Part of a small language model's weights.
Size: width 1024, 16 heads of 64, vocabulary 33813, 271M parameters.
Architecture: LayerNorm before each block, rotary positions, no biases in attention or MLP, untied embeddings, normalized queries and keys, attention and MLP in parallel.
Each number is 50 + 15 x the weight over its row's rms, rounded and kept within 0 to 99. Layers, rows and columns count from 0. The size before them is the row's rms in percent of the matrix's.

# layer 8 MLP up, 4096x1024, rms 0.0762, rows 63-117, columns 0-63
100:43 26 74 66 69 34 39 73 67 60 58 46 70 49 58 51 49 41 47 53 46 57 37 42 52 40 62 43 60 64 60 52 37 50 85 25 61 42 41 51 45 66 55 35 59 53 66 70 94 60 48 47 61 41 51 52 32 50 69 33 37 64 56 55
102:61 64 62 62 68 36 30 72 39 31 41 43 67 42 48 28 38 25 58 31 58 57 35 62 38 53 29 28 47 39 50 22 49 44 41 34 29 59 44 40 61 56 53 36 47 18 52 35 38 36 50 41 39 47 35 57 59 61 45 37 51 59 71 41
096:09 55 86 34 58 79 54 49 55 61 39 63 42 91 36 72 41 28 53 64 58 24 60 47 76 52 55 62 15 40 49 49 72 42 68 39 50 47 51 50 49 48 38 68 75 67 34 69 58 47 41 24 71 45 32 28 54 37 37 26 48 57 32 68
096:45 32 21 52 47 50 99 37 53 46 40 64 67 47 57 57 51 29 60 65 48 53 60 50 49 52 35 55 27 58 73 61 37 76 53 79 59 62 34 72 39 60 42 49 70 28 61 46 57 33 45 67 25 49 20 32 70 33 46 44 53 57 63 62
098:57 53 47 43 56 35 47 07 32 60 48 52 47 45 63 57 28 55 29 17 44 50 54 29 24 60 75 60 38 48 54 62 50 43 38 46 46 55 23 96 30 51 24 47 24 19 47 55 53 61 61 50 41 45 55 44 57 65 34 56 39 50 54 39
102:80 46 53 53 29 45 27 48 40 33 60 68 57 41 42 45 40 49 75 35 52 43 67 48 34 57 39 61 78 48 60 34 46 52 42 52 83 40 56 81 66 39 49 45 57 50 41 56 77 42 59 28 61 50 32 55 54 51 76 50 52 35 36 43
103:25 27 50 45 52 34 48 60 33 52 45 71 68 89 04 54 32 50 57 62 42 26 55 39 56 50 28 29 38 39 66 23 53 60 44 63 44 70 33 53 69 44 46 79 36 59 43 50 58 58 54 52 35 73 00 51 46 30 83 53 60 80 52 59
102:68 60 59 61 37 44 56 66 29 39 18 27 77 39 56 36 55 28 46 10 47 44 49 42 56 49 53 50 52 22 67 65 68 59 52 50 28 58 73 42 36 50 50 40 38 48 29 58 59 41 39 31 63 64 63 32 54 37 43 69 38 48 51 27
101:52 26 46 68 61 46 59 37 28 60 50 52 68 48 47 33 33 59 26 65 35 65 50 53 43 31 58 56 49 38 47 34 37 26 58 64 55 88 53 63 60 55 38 52 41 46 51 80 47 63 42 76 52 52 62 72 66 40 60 62 49 29 71 30
098:27 93 60 40 59 53 48 34 57 34 34 35 17 68 70 46 64 19 45 57 57 53 83 44 24 55 37 72 40 82 77 64 59 48 67 34 35 37 57 92 63 58 39 32 25 11 42 54 61 87 46 54 69 61 81 27 64 36 21 45 34 76 65 52
097:69 48 48 60 50 74 42 14 39 74 58 41 66 86 62 46 32 27 61 65 62 55 60 29 59 49 72 46 51 44 63 50 36 59 69 52 18 43 57 70 66 30 57 67 45 48 45 40 71 78 38 37 64 39 43 47 41 58 24 51 53 31 59 27
105:60 42 68 41 61 40 38 37 42 46 43 66 28 19 45 50 55 26 59 20 56 70 32 62 36 61 48 76 60 46 69 69 51 44 50 63 60 28 31 60 35 44 68 40 60 84 50 57 48 86 49 30 67 16 50 51 70 74 54 56 46 22 62 53
102:39 56 72 37 56 36 53 62 45 63 79 73 44 53 24 46 59 58 51 23 49 45 59 47 55 30 33 82 57 54 42 55 32 28 86 20 53 44 50 57 38 50 36 48 42 46 48 60 47 53 15 42 80 55 84 53 37 72 46 47 46 42 74 59
101:65 39 69 36 44 55 50 65 24 70 66 41 52 46 34 65 34 47 49 40 36 39 33 65 59 68 59 52 65 42 55 32 62 50 58 53 59 48 35 53 64 45 64 44 61 57 49 35 24 78 41 50 70 37 51 53 39 48 56 30 49 49 53 71
101:69 61 60 48 63 37 26 33 39 54 52 47 35 42 42 50 53 42 44 46 65 47 81 57 63 32 42 59 35 46 55 41 29 58 47 71 35 52 59 61 64 22 29 46 57 58 53 40 42 32 64 33 30 39 39 65 57 59 58 46 63 61 28 76
096:69 33 55 58 16 18 36 72 71 50 47 31 49 55 64 85 45 51 37 38 70 42 47 63 41 37 51 41 60 61 56 31 33 46 24 49 42 51 73 59 39 50 26 38 42 30 33 24 36 72 34 65 53 51 67 56 37 35 28 39 76 74 57 46
100:46 45 87 51 61 50 59 46 44 45 47 35 66 42 55 65 56 39 58 38 47 73 60 61 41 49 47 73 60 37 57 54 65 45 60 44 50 37 40 64 52 44 53 48 63 69 23 35 80 67 40 63 19 46 64 52 49 56 36 49 38 43 38 60
099:48 78 61 48 55 69 42 64 56 45 32 80 70 23 57 43 27 30 70 35 47 57 65 70 32 53 47 49 53 43 51 60 27 76 48 79 55 70 54 59 48 62 58 29 48 52 49 31 56 08 55 42 47 53 52 32 51 37 51 85 35 45 74 47
101:61 55 70 35 34 31 19 54 54 58 53 63 65 79 30 43 24 40 51 49 46 47 63 65 44 41 45 45 26 61 56 39 21 53 45 56 59 83 67 64 53 37 53 48 40 49 47 22 69 67 88 50 38 48 63 43 65 56 66 40 31 58 34 51
099:73 76 65 31 49 63 39 41 50 60 44 42 47 59 50 42 60 70 58 57 58 52 37 41 57 51 36 49 55 39 19 49 65 42 54 62 45 40 34 47 50 64 40 37 42 53 49 54 81 48 47 38 35 26 43 40 34 46 55 34 39 73 54 29
097:63 42 50 41 54 36 68 44 43 35 53 49 41 46 50 48 29 69 61 50 55 58 65 29 49 45 60 39 62 51 63 64 19 87 67 18 47 45 46 47 80 37 72 63 53 68 71 67 37 62 44 38 71 55 47 37 36 63 39 53 60 95 39 64
100:42 27 56 63 59 52 54 57 44 40 34 33 54 66 34 20 45 67 61 53 57 51 45 34 61 49 43 47 53 86 48 51 61 50 56 48 51 66 55 46 35 40 73 69 57 77 45 52 33 48 54 38 64 32 63 39 66 67 62 26 69 68 65 53
096:49 34 46 63 45 47 37 49 66 23 41 48 83 59 67 53 58 52 40 51 62 59 70 59 55 34 38 48 25 65 38 58 38 75 55 41 68 44 64 34 74 47 70 77 35 66 39 46 25 44 59 60 67 40 59 18 63 24 61 68 86 33 39 44
102:38 47 46 71 36 48 60 51 13 73 52 73 40 91 33 14 35 54 46 34 30 45 61 40 41 64 78 56 36 66 51 50 00 51 87 60 20 57 43 22 47 38 38 53 38 46 53 42 30 70 71 48 11 44 54 54 24 43 58 29 55 50 52 36
101:48 53 59 55 49 30 56 10 50 60 61 42 42 56 44 52 43 12 36 55 67 73 47 16 89 47 54 49 45 22 48 48 65 45 58 17 47 27 31 41 46 56 31 41 53 59 38 30 37 58 53 73 47 54 84 47 62 43 57 32 52 23 51 72
097:44 58 47 54 41 57 34 47 60 66 57 42 68 41 79 47 37 78 60 80 62 44 54 50 25 24 55 24 64 46 31 78 39 53 30 67 42 51 20 46 45 04 31 35 62 22 43 21 35 30 43 57 69 44 46 45 24 36 40 51 55 51 48 51
093:31 20 46 44 64 44 54 28 59 38 35 52 29 51 24 33 38 64 44 55 41 43 53 43 60 20 34 76 37 56 50 49 59 61 65 68 36 50 39 41 62 66 48 52 39 52 32 39 74 43 47 54 63 71 52 41 38 36 57 40 79 43 48 67
097:56 32 28 44 54 44 67 63 72 21 36 53 61 55 25 57 39 22 55 70 60 52 64 43 60 80 48 58 59 56 45 40 52 53 35 59 23 29 59 42 55 30 53 42 36 39 68 13 37 60 50 49 40 63 54 52 57 45 43 42 56 40 48 49
105:51 40 50 27 65 55 36 48 61 43 63 57 73 63 21 43 42 30 68 76 54 40 47 38 47 54 50 54 77 56 65 54 19 54 59 43 43 34 19 66 41 45 52 54 59 59 53 44 34 55 48 46 60 75 41 74 50 47 50 49 43 67 33 40
104:46 32 71 45 61 46 56 57 45 46 16 70 56 47 61 31 57 46 59 67 40 69 47 40 39 44 64 18 26 43 40 56 44 68 36 31 37 42 57 45 46 46 66 59 61 83 35 40 31 63 39 82 49 67 41 39 64 35 58 45 56 39 43 47
096:78 49 69 42 48 31 43 44 30 52 48 26 52 37 34 60 49 63 61 60 48 75 75 33 39 71 60 52 48 58 36 31 61 52 79 53 29 52 45 47 46 58 67 49 46 72 65 39 26 62 39 64 62 37 39 43 47 43 17 17 65 68 56 30
095:48 78 36 54 58 75 54 50 78 46 67 70 59 65 54 55 39 27 83 30 43 26 44 39 56 80 40 45 35 29 47 64 71 71 43 58 69 27 80 79 39 62 50 63 52 44 54 47 48 42 54 37 55 47 60 47 45 77 20 66 42 50 33 63
099:44 52 41 38 56 40 47 48 49 65 31 41 85 39 68 54 53 35 40 42 71 18 85 81 39 33 42 38 54 73 59 45 73 40 53 64 70 28 54 30 51 42 23 44 46 35 20 57 58 44 35 34 48 41 47 47 66 62 46 43 53 69 40 39
100:50 39 35 51 49 58 59 57 53 59 60 64 56 35 57 62 60 41 23 44 52 35 49 70 60 60 58 70 66 29 42 38 66 54 65 65 64 35 32 13 44 21 68 51 37 32 38 70 30 42 60 76 37 72 45 36 66 67 67 44 62 78 77 20
100:42 51 78 55 27 72 44 54 30 25 31 64 64 61 31 55 55 54 45 73 44 37 68 73 50 51 41 33 33 65 54 54 33 36 49 28 49 57 32 46 43 21 30 47 31 62 30 31 44 73 36 52 54 41 26 52 58 47 29 28 51 48 23 62
102:41 40 74 49 74 46 52 35 40 41 53 38 41 44 71 51 42 75 37 85 54 79 54 61 62 32 36 54 25 80 27 50 52 34 44 38 55 34 51 79 33 59 62 31 50 76 65 36 49 54 37 48 45 59 36 53 46 31 50 46 65 56 42 54
101:45 27 37 52 48 68 30 31 75 56 25 46 47 70 41 65 13 34 45 53 23 39 68 45 49 49 24 66 52 23 38 54 99 43 52 54 42 58 47 41 39 63 37 47 57 43 56 43 62 63 40 49 62 78 60 26 61 69 63 38 40 27 42 46
110:53 52 96 39 55 59 48 68 68 33 82 84 34 37 53 50 33 73 60 68 84 39 64 59 31 35 42 42 52 20 44 37 20 52 47 36 47 29 28 69 16 42 35 60 27 73 34 54 68 49 56 62 40 52 59 64 48 68 59 28 31 75 44 56
098:42 54 40 33 48 74 53 74 57 59 31 42 53 60 70 57 55 69 36 49 15 58 30 16 66 26 73 85 50 61 49 37 51 41 69 47 43 92 58 44 46 50 71 50 32 15 37 59 48 49 34 57 79 69 71 58 53 54 56 64 29 14 60 69
101:31 42 66 58 35 22 64 43 36 86 43 69 61 41 59 59 60 42 26 28 49 54 79 50 36 74 75 48 64 37 54 55 47 44 39 42 60 52 62 38 60 19 60 47 63 63 62 45 61 65 33 50 46 50 51 48 52 24 62 63 53 50 30 46
105:52 47 26 54 62 57 45 53 69 45 51 32 65 53 57 84 59 35 66 52 56 55 55 34 54 40 44 56 36 50 21 43 39 58 43 46 54 38 53 26 61 40 54 49 46 41 78 81 59 57 50 53 66 21 44 60 64 54 48 51 34 35 46 45
099:61 47 19 59 52 43 51 63 36 68 61 43 42 40 77 37 27 56 63 37 64 53 69 40 79 68 80 49 25 23 34 42 58 41 34 39 80 48 59 60 42 38 62 70 40 47 44 42 34 66 48 51 63 38 32 61 56 39 61 58 54 36 58 74
099:17 50 60 68 60 56 49 43 21 61 49 61 72 46 74 44 25 69 45 30 52 48 30 73 44 75 46 74 59 34 64 69 59 52 69 36 41 39 76 52 54 54 32 63 59 39 42 79 61 48 63 41 48 59 36 20 69 32 57 55 31 49 59 64
099:27 30 26 49 36 37 49 48 22 46 40 28 40 39 58 18 34 28 46 37 44 34 26 25 53 54 28 47 62 52 56 47 59 72 43 59 60 70 41 61 24 35 67 82 52 62 68 36 31 56 13 35 47 25 49 42 65 66 36 42 50 45 50 65
104:52 65 72 58 63 60 42 47 81 47 32 59 46 42 48 68 62 76 74 64 53 42 43 51 74 71 68 76 51 46 69 53 42 59 74 56 57 70 56 50 42 51 10 45 64 62 40 49 48 37 57 37 34 42 60 73 24 26 40 40 50 52 48 47
093:57 62 14 13 47 41 57 54 48 38 78 60 37 53 58 22 51 46 33 52 55 27 48 66 63 79 47 38 35 46 70 40 57 82 72 51 79 39 49 64 73 30 58 71 47 90 60 41 66 33 49 41 34 39 49 60 43 75 03 35 45 74 40 44
109:69 33 58 57 55 83 46 54 36 65 59 49 29 58 26 33 50 64 49 49 56 56 49 32 43 55 70 60 25 46 44 44 49 57 64 41 34 51 31 54 38 44 53 45 18 65 49 33 37 68 29 65 78 70 71 24 86 58 65 71 49 65 75 60
099:54 24 18 35 45 45 24 67 36 30 57 65 54 62 30 39 62 26 81 52 46 45 43 64 47 53 53 68 12 20 69 61 64 78 56 51 49 38 41 59 74 42 82 51 55 56 32 65 22 38 43 61 60 55 75 42 39 63 48 56 52 57 53 60
099:43 71 37 54 73 48 41 41 54 41 46 41 58 57 56 67 67 60 52 54 38 45 37 46 45 56 57 33 29 35 39 63 42 31 60 59 78 52 54 55 45 34 55 47 47 72 61 35 73 33 44 59 67 74 45 30 56 77 51 66 47 71 32 65
095:47 62 68 47 40 64 47 61 65 72 18 67 33 56 55 44 67 66 71 39 61 62 39 59 60 36 53 48 55 60 68 49 42 56 42 47 76 57 60 41 47 39 44 43 39 40 40 33 76 64 67 46 66 16 54 58 31 74 30 39 43 45 51 36
099:57 57 80 68 40 64 46 38 43 29 51 51 62 78 76 44 44 42 64 44 51 37 47 46 80 49 42 33 64 24 48 47 36 25 53 52 50 56 45 64 36 70 50 51 43 48 47 35 42 57 42 35 78 63 41 33 51 72 70 24 50 38 61 54
099:55 53 25 47 64 45 54 69 51 38 43 39 49 29 31 46 64 04 45 64 25 37 43 44 31 49 45 60 68 55 39 39 53 44 39 57 83 60 29 47 63 48 56 54 48 57 29 21 61 48 69 60 66 39 45 74 45 67 58 45 47 45 74 49
100:22 59 71 37 34 29 42 80 28 56 33 72 38 44 29 57 24 51 70 52 62 56 41 81 44 62 58 63 35 53 48 37 48 60 70 52 58 45 56 22 39 45 47 72 36 32 45 83 27 66 68 47 61 37 41 69 56 46 29 43 49 51 53 56
099:62 57 41 91 72 59 38 51 51 54 84 27 51 67 41 37 34 38 27 29 57 63 62 61 38 51 57 39 60 52 48 52 64 61 53 68 61 55 68 48 59 31 53 06 60 76 70 52 28 41 54 24 14 80 54 57 56 49 79 64 72 46 49 82
102:61 33 23 46 55 65 66 48 37 47 32 43 57 29 49 32 54 56 58 62 35 57 48 61 35 65 33 76 80 05 31 58 31 54 75 53 48 40 33 53 44 42 51 88 60 69 62 56 52 25 64 36 80 44 55 62 57 39 46 46 64 68 75 26
# layer 8 MLP down (transposed), 4096x1024, rms 0.0609, rows 63-116, columns 0-63
101:54 36 54 37 45 46 59 41 36 29 62 56 60 41 60 55 47 24 52 54 48 77 49 65 44 54 74 31 19 88 31 55 15 52 73 26 00 61 72 62 52 57 30 59 32 62 57 47 41 54 40 12 39 36 39 54 52 08 36 79 68 00 62 31
098:48 49 66 55 64 43 41 47 31 19 50 74 68 59 20 69 38 29 53 69 39 46 63 27 56 65 48 18 55 54 28 66 77 58 41 65 59 61 42 56 48 52 34 59 37 56 44 42 47 23 59 67 44 17 58 50 29 41 27 54 42 37 33 56
092:40 62 10 69 36 42 59 37 74 25 46 34 61 49 65 52 53 59 71 38 41 61 33 53 44 55 46 69 69 67 29 57 53 53 76 57 55 52 47 67 48 33 54 32 55 68 41 73 41 67 48 51 68 57 80 67 25 59 33 62 69 40 52 40
098:52 35 49 66 41 47 50 40 22 43 53 45 15 37 23 55 47 51 23 59 07 37 49 41 41 67 58 40 55 32 61 45 20 44 48 18 41 64 47 33 48 45 37 84 48 57 59 58 49 64 30 52 34 65 71 56 46 58 42 49 25 35 32 72
102:35 19 66 62 53 61 64 68 32 48 40 43 45 79 18 63 56 50 53 62 47 33 70 64 43 38 44 64 64 66 49 52 44 36 43 44 46 18 30 39 44 33 46 60 54 49 82 85 44 30 66 61 58 27 56 38 44 63 47 42 25 33 52 64
097:14 60 77 44 42 46 72 55 31 57 34 55 37 27 38 66 58 49 53 64 56 30 69 35 47 59 14 59 47 35 35 57 20 56 64 58 51 35 64 24 52 21 52 22 61 60 79 44 42 51 24 40 43 72 51 60 56 16 55 44 71 79 41 61
100:31 29 37 57 65 45 44 47 54 11 62 32 67 41 47 39 46 46 55 43 65 61 39 45 38 24 31 42 27 18 44 74 47 54 18 45 52 49 56 42 59 67 38 49 62 33 41 30 37 56 47 38 55 52 26 27 80 48 43 33 42 08 76 62
103:49 49 40 64 49 84 55 39 67 60 34 60 58 51 37 46 44 67 75 39 58 20 91 83 49 64 39 48 29 29 43 42 43 47 60 57 41 47 52 61 58 68 41 47 56 56 60 43 74 59 32 37 82 37 43 44 42 47 27 34 44 38 40 56
102:54 40 57 81 28 62 41 29 53 41 40 50 59 46 26 69 34 51 45 50 39 61 30 58 42 63 12 65 51 37 44 54 79 34 57 42 50 29 49 76 31 69 46 43 39 39 43 35 38 48 59 35 53 54 37 64 52 36 56 46 90 44 57 65
098:28 31 43 61 41 31 45 32 52 36 74 53 11 21 61 47 44 35 43 21 50 48 42 46 53 70 36 53 46 67 33 28 93 49 64 52 74 40 44 28 29 41 34 47 36 45 36 37 55 60 24 68 31 40 43 58 71 44 42 37 56 29 56 51
099:28 53 59 46 67 41 65 36 37 78 36 32 60 40 58 39 77 54 59 36 42 79 50 32 61 86 68 56 60 37 58 56 33 44 37 45 52 43 76 55 20 57 21 28 10 63 27 54 63 67 67 62 38 43 54 13 33 43 82 72 55 57 47 46
097:58 42 31 43 37 24 48 49 59 37 41 42 53 33 55 61 33 34 53 36 63 53 61 37 24 58 61 47 59 41 64 35 53 40 68 28 90 27 34 52 90 76 54 46 21 69 64 21 58 34 54 67 46 31 45 19 54 57 68 33 81 63 52 24
098:44 50 56 40 58 40 54 44 69 74 16 45 59 54 63 51 52 40 54 62 48 73 68 68 78 36 55 68 35 52 45 31 60 41 49 77 52 48 43 57 38 52 62 80 64 57 35 35 57 40 49 61 28 51 27 42 66 71 46 48 30 27 65 75
099:39 19 59 34 40 54 44 44 42 69 67 26 48 62 47 47 44 17 16 66 42 25 80 37 23 38 56 76 46 26 16 35 49 52 48 35 56 43 57 43 26 77 67 61 54 50 58 72 47 24 67 58 62 51 47 49 39 55 42 28 42 42 34 41
091:46 15 39 73 61 58 39 44 82 54 53 49 68 27 35 46 50 60 41 46 38 73 34 67 40 67 38 38 52 75 58 62 58 39 54 56 66 61 25 70 64 48 44 48 68 19 59 65 61 47 61 29 28 37 40 46 76 58 49 56 33 49 54 55
105:48 39 47 47 26 59 43 41 53 57 44 54 75 59 52 39 71 55 66 47 40 63 61 54 37 41 58 18 47 30 65 26 10 65 15 34 46 07 52 42 50 38 51 54 29 42 35 57 69 38 63 38 03 58 37 58 44 68 33 35 24 74 36 41
104:58 58 51 57 48 29 51 66 23 51 59 69 47 37 48 52 12 25 25 57 78 51 79 60 45 34 38 38 56 43 34 36 46 32 59 48 44 30 44 60 34 50 68 58 58 53 69 55 35 44 35 40 48 48 40 37 43 73 74 40 53 52 31 57
093:36 63 55 54 35 73 52 50 56 41 64 23 44 65 53 60 22 34 15 55 67 42 49 20 66 43 33 43 43 40 37 60 36 51 55 48 26 40 60 24 39 73 76 33 35 32 49 76 52 55 48 54 39 52 52 22 34 63 30 40 48 52 32 55
103:54 27 52 56 64 62 37 45 63 37 41 48 19 47 55 34 51 67 25 65 59 56 60 32 20 44 76 42 57 38 49 35 43 51 57 45 22 48 75 40 56 10 23 36 26 35 89 67 52 54 60 42 11 49 53 54 59 60 43 53 55 37 51 77
097:43 43 49 50 42 29 28 55 37 73 44 28 50 50 38 67 23 51 58 49 64 37 36 30 51 20 45 44 43 53 23 69 32 15 36 55 49 38 44 58 30 32 42 40 69 65 52 49 24 24 39 86 49 56 36 56 59 50 39 60 32 35 60 44
100:49 38 65 59 55 37 43 67 52 59 27 55 29 23 40 38 69 62 56 49 47 53 47 54 58 39 51 71 50 65 48 52 31 43 42 41 46 49 47 48 51 52 61 48 46 66 49 61 26 54 42 56 58 64 34 40 66 47 54 39 40 39 40 51
100:34 17 50 71 37 26 53 44 49 09 55 32 46 43 54 45 23 53 52 55 41 46 48 61 48 72 55 62 40 66 51 59 54 36 82 41 75 61 12 58 36 71 31 32 57 61 44 53 31 52 48 46 17 47 38 58 59 43 37 42 56 49 56 55
096:51 51 65 21 62 44 50 22 57 48 44 20 29 41 52 30 59 48 53 31 47 65 46 43 66 50 29 58 42 25 52 37 44 55 47 41 25 38 50 26 21 76 51 55 53 21 50 60 45 61 65 23 21 53 64 33 48 48 35 51 23 44 63 41
105:55 44 69 36 23 39 21 25 58 52 33 43 51 48 58 28 31 39 45 42 42 40 43 37 38 78 52 63 54 45 35 34 56 24 54 54 64 53 36 34 47 21 64 75 42 56 24 37 48 70 27 52 42 11 46 25 56 58 77 30 62 86 50 38
104:56 66 30 15 59 40 12 68 60 32 28 47 41 57 32 49 56 45 48 59 58 29 38 35 47 56 55 40 61 50 27 51 48 57 35 50 50 44 48 45 57 62 70 40 55 66 39 63 43 35 55 51 72 13 25 38 49 60 25 31 56 61 54 29
102:47 43 62 45 32 43 44 55 62 44 61 27 43 67 21 35 67 58 57 28 45 35 47 57 78 49 42 56 50 45 22 52 55 46 88 40 36 46 44 64 43 43 64 31 50 39 74 47 28 33 33 55 58 66 28 46 73 33 53 27 44 48 51 68
094:49 56 40 60 62 42 55 11 44 50 42 27 62 52 75 33 30 58 47 63 57 32 54 70 38 44 80 47 53 23 54 42 41 51 28 24 34 83 69 47 43 57 87 53 53 52 53 47 48 44 46 32 56 45 19 32 78 36 77 50 36 48 42 60
096:64 40 48 29 32 27 59 49 77 52 54 44 47 93 63 44 72 34 57 50 34 60 48 36 58 46 41 37 66 80 46 62 47 04 30 24 79 43 64 60 72 44 29 28 49 35 50 35 58 64 39 46 46 44 41 45 40 42 52 36 66 62 48 46
111:55 32 57 68 27 26 51 39 48 46 42 56 47 35 49 42 53 46 72 64 58 48 32 47 57 66 52 66 58 63 49 40 52 34 44 61 37 65 59 21 66 31 69 42 39 60 30 60 28 41 66 54 69 55 53 58 25 60 41 51 30 69 61 14
103:24 55 59 53 39 43 40 47 66 47 65 17 38 56 24 16 29 51 52 12 31 79 49 27 42 77 32 51 45 52 42 62 46 41 35 47 43 70 57 42 52 46 33 36 54 42 52 74 40 57 48 61 43 69 54 35 43 51 41 39 70 30 51 40
091:63 56 47 44 46 58 55 14 29 39 45 36 38 87 44 51 24 37 53 36 48 47 43 40 37 32 59 73 70 30 43 40 55 68 35 54 38 74 52 55 50 42 40 26 59 25 64 64 72 43 57 55 78 64 11 59 38 84 48 34 51 53 51 54
094:43 57 35 42 51 41 62 38 35 50 47 64 23 42 25 41 65 36 61 32 62 45 52 28 42 55 53 51 86 64 50 52 72 24 35 66 27 54 38 59 57 40 44 42 69 61 56 58 45 56 36 14 38 41 37 34 13 15 40 03 53 71 51 21
103:32 56 18 43 35 66 58 40 68 28 30 45 62 34 63 74 36 53 52 59 71 57 67 68 37 31 67 45 54 62 28 66 35 66 53 60 42 56 38 39 50 39 40 64 43 27 59 51 56 26 40 41 54 36 46 72 40 46 47 42 59 69 48 16
097:66 66 48 59 54 58 50 28 58 33 38 61 38 47 40 32 27 28 78 42 18 37 16 67 33 66 27 57 51 21 70 35 23 47 38 45 59 46 42 39 46 33 59 40 60 25 46 58 45 48 59 51 51 42 47 50 28 47 51 66 46 59 47 49
096:56 59 45 75 56 41 46 45 56 55 66 68 66 54 30 55 47 48 47 26 32 54 60 37 46 43 51 49 38 46 36 52 74 59 50 57 43 49 60 27 56 48 57 59 53 39 35 51 28 37 57 38 48 54 42 43 61 38 27 47 47 52 53 40
099:41 45 46 79 58 51 54 22 80 44 49 32 32 25 47 54 46 57 25 64 46 63 51 34 59 38 31 23 48 46 28 28 78 61 51 30 27 07 30 51 62 38 29 53 34 54 35 43 37 64 56 68 30 66 27 59 49 40 59 41 60 43 29 39
097:47 54 53 63 42 64 50 42 54 45 53 38 40 27 40 48 20 69 61 56 35 70 41 51 48 38 45 58 27 35 39 22 43 72 46 34 67 30 46 55 51 40 35 37 53 56 41 29 44 26 47 56 55 41 47 29 58 49 50 44 63 31 58 38
117:32 39 61 36 84 93 55 54 47 57 43 78 55 54 90 77 63 49 27 60 44 51 68 84 27 32 47 47 49 51 53 39 70 40 50 44 55 54 32 43 61 36 74 63 38 55 60 46 32 57 53 31 41 54 68 56 44 60 71 33 39 68 46 51
109:68 44 47 61 61 72 47 33 58 55 62 35 66 72 70 07 58 45 61 43 41 45 43 31 65 30 75 81 63 52 45 55 47 40 47 26 53 48 73 43 48 36 45 62 33 55 60 62 64 71 40 26 26 58 53 33 21 40 62 00 37 58 57 52
100:43 28 53 87 65 39 58 73 41 49 52 65 40 40 50 21 50 54 30 46 73 38 54 21 33 35 47 69 29 47 36 34 56 72 47 39 45 43 71 14 52 37 64 49 27 35 41 43 63 47 37 57 55 54 72 49 72 47 51 28 46 44 32 43
106:50 58 56 57 68 33 76 59 27 44 48 57 79 46 15 60 56 20 73 59 64 37 23 29 56 20 39 17 35 45 47 61 32 29 48 54 49 52 21 48 27 34 65 33 66 44 56 68 50 74 30 73 61 47 53 75 39 34 48 51 58 47 07 42
098:41 41 37 38 51 21 25 56 21 42 77 62 52 26 43 49 45 46 32 66 52 29 33 36 63 45 04 68 24 54 76 47 26 61 55 35 33 22 57 77 43 55 51 48 40 46 49 45 61 34 56 49 44 48 72 44 28 27 29 37 62 50 42 51
097:59 53 37 47 54 43 48 67 70 50 42 41 56 56 38 21 71 38 39 50 47 58 46 25 44 52 35 36 52 51 09 57 59 47 28 55 50 56 25 38 72 63 58 50 52 51 47 60 76 62 65 57 21 56 58 30 46 26 21 44 59 59 60 63
105:38 35 61 50 51 71 41 53 55 30 49 32 38 66 33 18 20 41 49 34 54 42 47 68 53 33 32 52 34 40 31 57 42 55 36 59 43 45 45 28 58 53 36 50 47 53 44 47 66 57 25 52 67 43 60 61 25 49 46 49 54 39 47 76
100:61 55 27 46 61 29 29 53 16 46 43 40 50 27 62 78 34 56 50 36 91 40 54 43 42 33 24 53 46 69 49 65 65 26 47 56 65 30 86 69 61 62 25 27 36 41 63 36 66 50 40 39 69 46 26 67 70 54 50 52 22 30 53 33
098:60 43 64 60 67 51 51 29 40 60 34 54 42 52 62 63 35 44 33 50 50 68 49 50 37 09 64 49 58 52 15 57 30 50 44 38 05 58 57 41 72 75 49 54 77 25 33 24 43 63 50 48 54 55 36 43 46 45 52 60 61 46 49 11
108:47 47 30 53 37 44 49 24 48 36 45 43 26 30 37 65 39 62 39 46 31 69 43 34 48 66 76 45 45 47 54 47 48 63 28 28 51 32 48 53 34 45 31 28 46 39 65 43 33 60 55 36 76 53 74 73 59 44 60 66 21 49 53 54
099:60 27 43 35 71 46 27 96 63 45 75 24 58 44 53 61 29 22 41 47 37 49 42 54 44 21 45 60 94 56 46 20 49 47 76 60 63 72 64 34 77 39 42 40 57 52 27 76 42 70 44 66 52 49 46 65 30 56 46 29 69 52 55 14
101:51 36 39 32 28 53 53 31 48 72 39 26 52 44 49 29 10 54 44 32 57 61 50 57 52 49 34 36 46 27 34 48 60 67 40 70 32 51 79 53 25 39 75 48 25 29 55 56 30 72 60 20 29 61 60 53 42 27 42 24 29 60 63 72
094:49 34 68 44 51 69 37 44 20 51 69 63 73 67 44 33 54 38 46 34 41 46 58 82 43 51 35 64 25 82 39 43 74 34 65 58 20 57 63 46 50 79 72 72 49 38 50 40 50 74 47 61 34 58 32 71 25 07 51 65 38 51 42 37
100:54 49 55 40 40 44 54 51 37 35 44 52 22 27 08 65 43 58 57 50 67 39 29 51 37 53 56 44 52 76 32 34 69 59 65 76 64 45 18 53 23 41 35 35 39 59 49 26 41 66 43 58 37 33 47 42 84 36 38 44 41 80 66 57
092:64 61 36 47 69 15 36 34 41 47 51 43 45 53 53 60 53 46 72 53 24 53 52 58 48 53 29 48 67 57 54 49 70 65 59 57 26 68 79 40 08 62 40 13 46 61 92 41 53 58 70 51 38 53 39 38 29 50 76 76 20 44 38 68
099:20 28 53 81 33 72 58 65 37 65 44 40 35 56 39 58 32 47 57 34 37 50 68 47 33 54 63 82 76 42 67 50 44 19 33 55 14 46 73 58 26 41 46 68 39 46 46 43 82 54 67 43 37 67 37 61 34 34 43 45 29 51 49 13
101:57 71 93 63 29 44 41 43 49 48 44 47 60 27 71 21 36 72 54 66 46 35 88 49 49 31 44 33 40 63 52 70 50 43 65 42 63 19 24 61 64 43 38 50 53 39 37 61 42 48 50 74 34 37 41 34 52 54 44 36 42 29 43 43